config.toml
n_head = 2
d_mlp = 448
activation = "swiglu"
norm = "rmsnorm"
norm_place = "pre"
init = "normal"
init_std_down = 0.0
lr_mult_o = 0.851
beta1 = 0.95
lr_head = 0.00861
warmup_steps = 200
decay_fraction = 0.717
train_tokens = 217500000
Each number is 50 + 10 x the weight over the matrix's rms, rounded and kept within 0 to 99. Layers, rows and columns count from 0.

# gate: layer 4 MLP gate, 448x160, rms 0.135, rows 387-412, columns 80-119
# up: layer 4 MLP up, 448x160, rms 0.136, rows 387-411, columns 80-119
# down: layer 4 MLP down (transposed), 448x160, rms 0.0432, rows 387-411, columns 80-119
gate387:58 59 37 44 44 41 49 38 49 50 63 45 48 50 37 44 69 49 53 56 47 54 39 44 52 41 39 58 32 52 43 54 38 55 69 51 43 58 44 71
up387:48 56 32 48 38 35 74 51 43 42 53 44 46 38 53 52 62 49 42 58 52 55 39 45 71 23 42 42 56 44 55 59 56 68 65 72 53 41 47 61
down387:46 42 42 45 54 47 55 43 42 56 22 36 52 65 33 61 59 49 42 53 56 32 49 41 42 49 77 55 40 39 49 37 50 53 52 50 46 63 33 47
gate388:73 47 51 31 48 61 89 33 51 35 54 33 60 45 65 45 37 47 44 33 45 29 53 54 30 56 50 58 37 51 41 75 49 64 75 31 56 45 56 38
up388:64 47 59 39 58 52 61 54 44 54 38 65 56 52 72 66 52 46 46 57 51 69 51 64 53 52 69 38 45 67 42 35 60 49 56 31 51 54 50 44
down388:43 41 40 42 45 54 47 49 63 44 33 60 64 61 38 60 54 55 49 42 44 68 32 55 50 45 45 33 55 42 48 48 61 52 46 43 42 48 58 53
gate389:40 54 31 51 46 42 58 39 50 43 63 57 54 36 34 57 68 54 41 40 56 47 14 55 44 48 36 50 76 61 61 30 47 56 56 54 85 53 30 44
up389:40 52 44 62 39 48 55 57 38 31 41 32 65 79 47 46 38 55 69 40 46 56 44 65 50 44 51 51 58 47 63 57 31 43 50 46 54 41 32 52
down389:54 38 59 44 46 55 39 51 49 53 23 41 59 47 55 59 43 61 72 42 49 59 40 63 49 54 27 45 43 55 40 71 47 72 61 52 57 59 46 51
gate390:29 63 54 50 27 59 51 57 29 49 57 55 48 59 40 49 49 49 62 48 47 27 64 47 56 56 40 54 72 60 79 50 51 54 50 62 60 48 50 47
up390:45 51 39 50 49 62 38 48 52 67 47 62 44 45 60 60 47 51 66 36 63 32 60 70 33 47 37 43 45 65 52 49 58 58 61 72 62 50 47 56
down390:45 52 46 40 57 45 45 60 84 34 57 58 62 59 56 57 43 57 45 58 53 50 48 56 46 48 43 54 53 50 52 58 52 45 61 66 61 55 40 46
gate391:33 49 52 60 65 61 50 67 65 43 68 50 26 49 35 52 62 47 39 60 55 65 56 62 52 50 38 62 43 46 41 50 30 41 71 34 68 44 60 55
up391:58 51 38 36 45 24 43 55 59 16 61 48 57 49 53 53 42 52 49 39 57 52 44 47 53 47 36 46 51 45 62 65 68 53 59 38 41 48 59 32
down391:46 43 45 53 45 26 47 20 41 41 40 51 60 37 46 39 43 46 71 59 39 41 56 43 50 51 37 73 58 41 59 44 53 54 56 41 66 67 50 52
gate392:41 59 59 67 51 50 56 56 43 71 49 63 35 45 39 47 59 48 44 58 63 63 62 53 68 63 59 37 55 36 39 49 51 54 49 47 51 46 43 61
up392:52 45 42 41 46 40 59 37 51 47 46 29 52 58 50 47 49 61 62 57 39 43 51 36 45 27 51 45 42 56 48 38 51 52 64 51 51 46 56 30
down392:35 39 51 43 44 53 45 52 33 65 34 41 56 46 49 36 52 53 58 59 48 36 31 37 28 39 55 47 46 44 45 39 46 64 74 48 48 59 61 52
gate393:50 58 59 67 36 54 40 50 54 50 61 53 45 46 47 52 64 43 47 46 63 66 61 45 60 48 35 53 50 40 48 47 54 43 46 52 49 48 37 54
up393:49 46 42 52 50 41 61 52 56 57 45 46 45 61 38 67 42 48 56 49 49 49 78 67 48 41 51 59 62 64 38 56 39 42 38 45 40 39 49 32
down393:62 43 46 61 36 52 60 52 49 67 53 55 43 43 40 52 32 44 55 40 58 68 55 55 46 53 35 58 50 60 37 53 61 52 33 51 57 39 54 36
gate394:57 56 64 47 57 69 28 48 48 56 46 49 54 43 57 53 43 66 43 66 61 21 46 52 47 54 53 68 51 49 53 65 61 56 50 52 45 40 64 48
up394:34 71 52 44 48 69 37 52 59 64 47 53 45 46 66 43 54 59 55 50 49 33 44 42 43 47 50 66 40 50 57 63 51 50 49 45 46 47 67 54
down394:49 38 54 66 39 52 33 55 45 57 56 45 55 37 52 43 66 42 50 47 50 53 39 53 60 52 58 62 60 37 40 53 74 54 41 52 41 42 58 43
gate395:67 65 37 39 58 41 38 60 46 55 31 57 56 54 37 73 48 42 43 53 43 46 62 56 57 46 50 59 58 63 44 64 33 58 49 37 68 44 53 49
up395:41 55 44 46 58 49 54 41 60 37 35 59 46 41 53 44 35 61 46 65 47 51 60 44 47 34 43 35 54 47 55 71 20 37 66 63 56 55 39 44
down395:60 48 32 72 60 40 57 42 46 38 57 61 49 48 41 45 46 55 33 34 52 51 48 55 50 47 44 48 24 46 43 31 51 33 48 59 44 42 50 39
gate396:41 50 43 50 51 55 45 47 36 60 43 49 45 34 54 55 47 74 59 64 59 45 46 68 56 64 32 53 63 65 56 51 57 30 42 55 65 53 45 37
up396:53 36 60 58 43 47 68 54 60 40 48 52 50 53 54 42 48 32 40 36 48 63 51 41 38 29 59 48 53 33 46 56 54 58 40 43 43 52 58 59
down396:39 64 47 48 61 39 64 69 61 40 45 32 37 43 52 64 60 50 51 64 49 59 39 61 40 56 41 47 56 47 50 46 47 54 51 56 38 53 38 37
gate397:69 56 56 52 49 42 62 52 52 44 47 58 50 35 60 55 56 41 49 56 49 58 37 52 45 50 74 52 66 64 42 63 37 56 28 50 49 38 54 48
up397:55 43 52 46 52 50 64 56 59 57 45 58 60 33 66 53 66 48 57 59 65 75 41 49 47 47 77 49 71 59 47 44 38 59 35 47 55 45 43 38
down397:42 50 45 62 43 55 46 59 34 47 46 48 52 51 45 42 33 44 50 57 63 77 52 51 61 43 47 53 37 58 51 56 36 37 48 60 44 45 45 55
gate398:31 47 61 57 41 47 51 40 45 49 69 71 32 52 58 57 67 60 48 31 43 45 44 38 57 41 26 64 56 38 52 52 41 53 52 54 46 49 25 60
up398:43 56 46 50 49 42 65 68 53 59 56 58 44 64 55 46 56 62 56 64 46 53 57 56 54 48 57 51 53 67 64 47 53 51 48 73 54 33 42 51
down398:66 59 32 40 54 44 53 59 43 44 50 28 58 35 57 54 44 42 48 33 48 52 45 62 51 52 64 40 64 47 61 47 44 46 56 58 58 42 56 41
gate399:64 49 40 37 57 51 26 47 74 57 42 52 45 53 28 39 46 65 62 60 36 42 40 37 41 51 57 39 47 42 35 53 47 52 63 50 60 35 53 58
up399:58 61 46 47 61 50 23 45 62 54 58 44 38 57 32 48 39 52 67 53 55 40 31 48 38 52 55 47 58 40 42 57 47 55 53 56 59 43 43 34
down399:46 41 60 48 49 32 56 50 57 50 57 39 55 40 43 54 45 60 50 47 45 53 52 65 59 53 46 63 62 53 61 53 47 36 37 57 56 40 55 47
gate400:50 38 41 40 41 53 50 48 41 71 55 39 49 22 25 46 62 52 63 55 44 56 53 50 47 52 40 69 42 48 55 55 49 47 35 66 34 33 41 40
up400:53 69 59 55 47 37 34 44 54 40 47 44 28 68 57 53 43 59 41 50 47 46 36 29 43 54 49 43 51 45 54 37 49 47 45 35 42 47 63 41
down400:49 67 39 41 55 53 56 71 47 28 47 62 46 57 63 61 57 71 26 48 58 46 37 44 55 52 50 56 62 55 16 34 45 54 29 53 56 46 39 53
gate401:54 35 62 42 53 39 57 47 41 43 41 49 41 49 38 37 55 54 59 64 50 38 62 56 46 44 44 51 41 48 63 31 42 56 42 65 56 65 51 40
up401:53 53 40 34 53 28 53 65 30 46 52 67 49 55 50 50 47 42 47 61 51 50 44 63 33 35 53 46 55 51 66 40 55 61 42 65 57 63 44 30
down401:52 34 48 44 54 43 47 41 64 57 61 67 50 28 51 55 64 49 53 51 45 46 46 50 42 67 54 60 53 61 48 41 43 55 39 59 55 56 68 46
gate402:65 56 44 49 66 30 66 52 53 38 54 53 37 32 35 35 46 56 55 46 44 53 47 59 42 40 61 50 61 62 58 52 46 36 36 45 50 60 48 44
up402:49 44 46 50 62 46 61 50 59 45 47 50 48 29 44 42 42 60 52 48 52 66 52 47 38 41 64 49 50 65 65 60 51 35 40 55 48 51 60 39
down402:59 36 51 60 39 44 45 52 55 54 62 44 53 46 49 43 37 61 41 38 62 60 51 35 55 64 61 65 54 50 51 51 55 48 35 52 57 47 65 59
gate403:57 64 48 49 54 46 55 50 34 59 46 41 38 40 49 38 46 56 49 48 54 45 53 62 44 66 53 25 35 41 38 62 49 48 41 45 57 44 58 47
up403:43 42 57 51 52 54 54 59 62 34 51 58 51 54 54 51 53 50 52 58 50 58 37 37 47 39 59 67 59 62 58 38 62 55 68 57 46 65 51 54
down403:38 47 65 49 50 54 44 50 60 51 40 58 42 51 48 33 63 42 41 58 42 31 44 49 36 35 58 49 56 72 53 26 37 52 70 37 59 37 61 77
gate404:41 56 44 42 46 51 45 43 55 43 47 53 44 53 52 59 57 56 65 59 43 50 40 53 35 48 52 57 42 47 60 39 43 21 43 47 68 45 51 41
up404:63 39 65 49 53 50 38 54 50 57 50 52 45 45 48 47 49 43 29 42 52 46 55 43 54 54 47 42 59 58 42 66 63 74 54 62 28 60 48 62
down404:40 51 52 59 53 55 41 37 34 45 51 47 53 50 50 51 39 57 38 70 49 43 39 49 37 48 32 36 50 51 75 53 30 48 58 59 61 42 32 52
gate405:54 53 36 27 45 48 55 59 45 46 53 54 51 65 47 34 42 42 51 50 48 54 57 36 51 43 43 52 46 29 39 37 45 44 50 46 49 51 42 64
up405:60 38 52 37 55 49 59 44 58 40 58 42 64 51 56 53 42 52 55 34 62 30 67 49 42 61 48 33 60 50 37 33 55 32 55 49 37 28 47 52
down405:49 28 46 57 37 60 41 58 52 51 60 57 40 44 38 39 42 48 43 43 46 58 75 37 57 42 47 63 39 56 61 47 55 57 44 52 48 67 58 55
gate406:49 43 75 54 39 46 48 39 56 36 68 59 29 49 49 51 43 59 50 66 55 62 29 59 56 57 59 60 34 47 53 56 64 62 45 43 62 54 63 30
up406:42 50 53 52 58 77 39 41 46 50 44 55 48 39 39 30 55 38 56 54 60 41 62 42 43 39 47 53 67 38 60 52 30 54 58 62 57 52 44 44
down406:47 30 50 56 39 57 32 53 73 59 54 59 45 44 38 57 59 50 47 58 25 57 33 56 42 35 39 35 64 50 34 44 59 43 41 47 55 73 60 68
gate407:60 63 51 56 41 57 62 47 40 50 53 36 31 56 34 56 51 57 47 52 48 48 54 40 59 67 50 48 64 37 46 48 48 49 46 62 60 52 52 46
up407:43 37 51 45 38 54 36 55 50 50 43 72 65 43 68 39 56 46 47 57 54 52 39 61 44 42 60 59 47 52 51 48 32 35 44 41 50 51 31 60
down407:53 43 56 38 58 48 34 42 46 43 40 54 51 56 47 34 58 71 53 50 43 30 48 59 57 45 64 42 64 59 47 44 57 61 63 40 51 59 31 55
gate408:40 60 57 47 47 54 62 67 50 73 50 42 39 53 47 51 71 58 39 34 43 70 37 55 44 34 60 52 35 59 35 23 69 40 61 43 66 45 41 53
up408:49 45 39 54 57 32 36 38 63 41 53 57 43 44 48 50 40 46 58 55 52 38 61 44 68 57 35 39 62 46 61 69 39 53 46 53 33 48 67 48
down408:38 57 38 37 40 40 46 46 42 49 35 37 55 56 36 49 65 41 45 52 54 53 33 38 41 52 57 53 44 40 42 40 43 51 54 52 41 45 60 57
gate409:40 67 52 43 52 61 62 57 45 40 60 51 32 43 34 38 49 58 43 55 43 50 61 45 34 47 47 61 56 45 66 42 45 52 62 60 48 67 43 54
up409:36 57 56 47 45 70 58 56 38 35 71 53 59 48 50 43 47 51 47 59 56 45 53 36 49 57 49 60 47 52 74 51 46 46 59 59 58 58 43 51
down409:55 51 33 56 47 63 53 56 54 34 70 52 61 66 53 63 42 52 52 37 45 57 54 57 66 62 44 53 39 43 53 57 48 44 24 49 58 42 48 59
gate410:44 52 64 40 43 52 46 24 43 50 53 41 50 29 40 70 52 41 61 40 29 56 50 49 48 58 57 44 31 54 53 53 59 44 47 46 60 58 62 66
up410:44 55 43 43 46 47 59 53 56 49 39 65 59 48 57 32 59 55 38 68 58 50 52 59 55 42 43 30 52 52 62 51 41 63 36 70 66 44 45 42
down410:38 64 34 66 47 48 50 53 43 40 61 65 45 56 53 24 59 62 27 52 43 42 40 47 42 54 43 52 50 34 69 45 42 49 40 52 20 49 56 54
gate411:43 61 45 57 46 53 72 74 50 36 68 70 57 53 51 53 62 44 52 61 60 56 56 32 50 64 67 37 46 31 84 48 68 59 51 46 73 42 43 43
up411:35 33 47 31 55 57 37 62 46 57 43 75 64 55 56 44 38 48 70 68 57 53 52 41 47 74 47 38 50 53 55 47 64 40 84 40 68 40 61 54
down411:48 62 56 52 60 33 40 38 60 60 47 37 56 69 45 58 41 46 27 53 38 38 58 63 42 60 43 66 39 46 44 62 40 53 50 65 68 56 42 46
gate412:44 51 44 33 39 44 40 28 57 67 49 48 22 60 49 58 61 36 41 61 36 51 46 60 68 57 54 41 48 71 63 71 57 35 46 70 53 53 53 56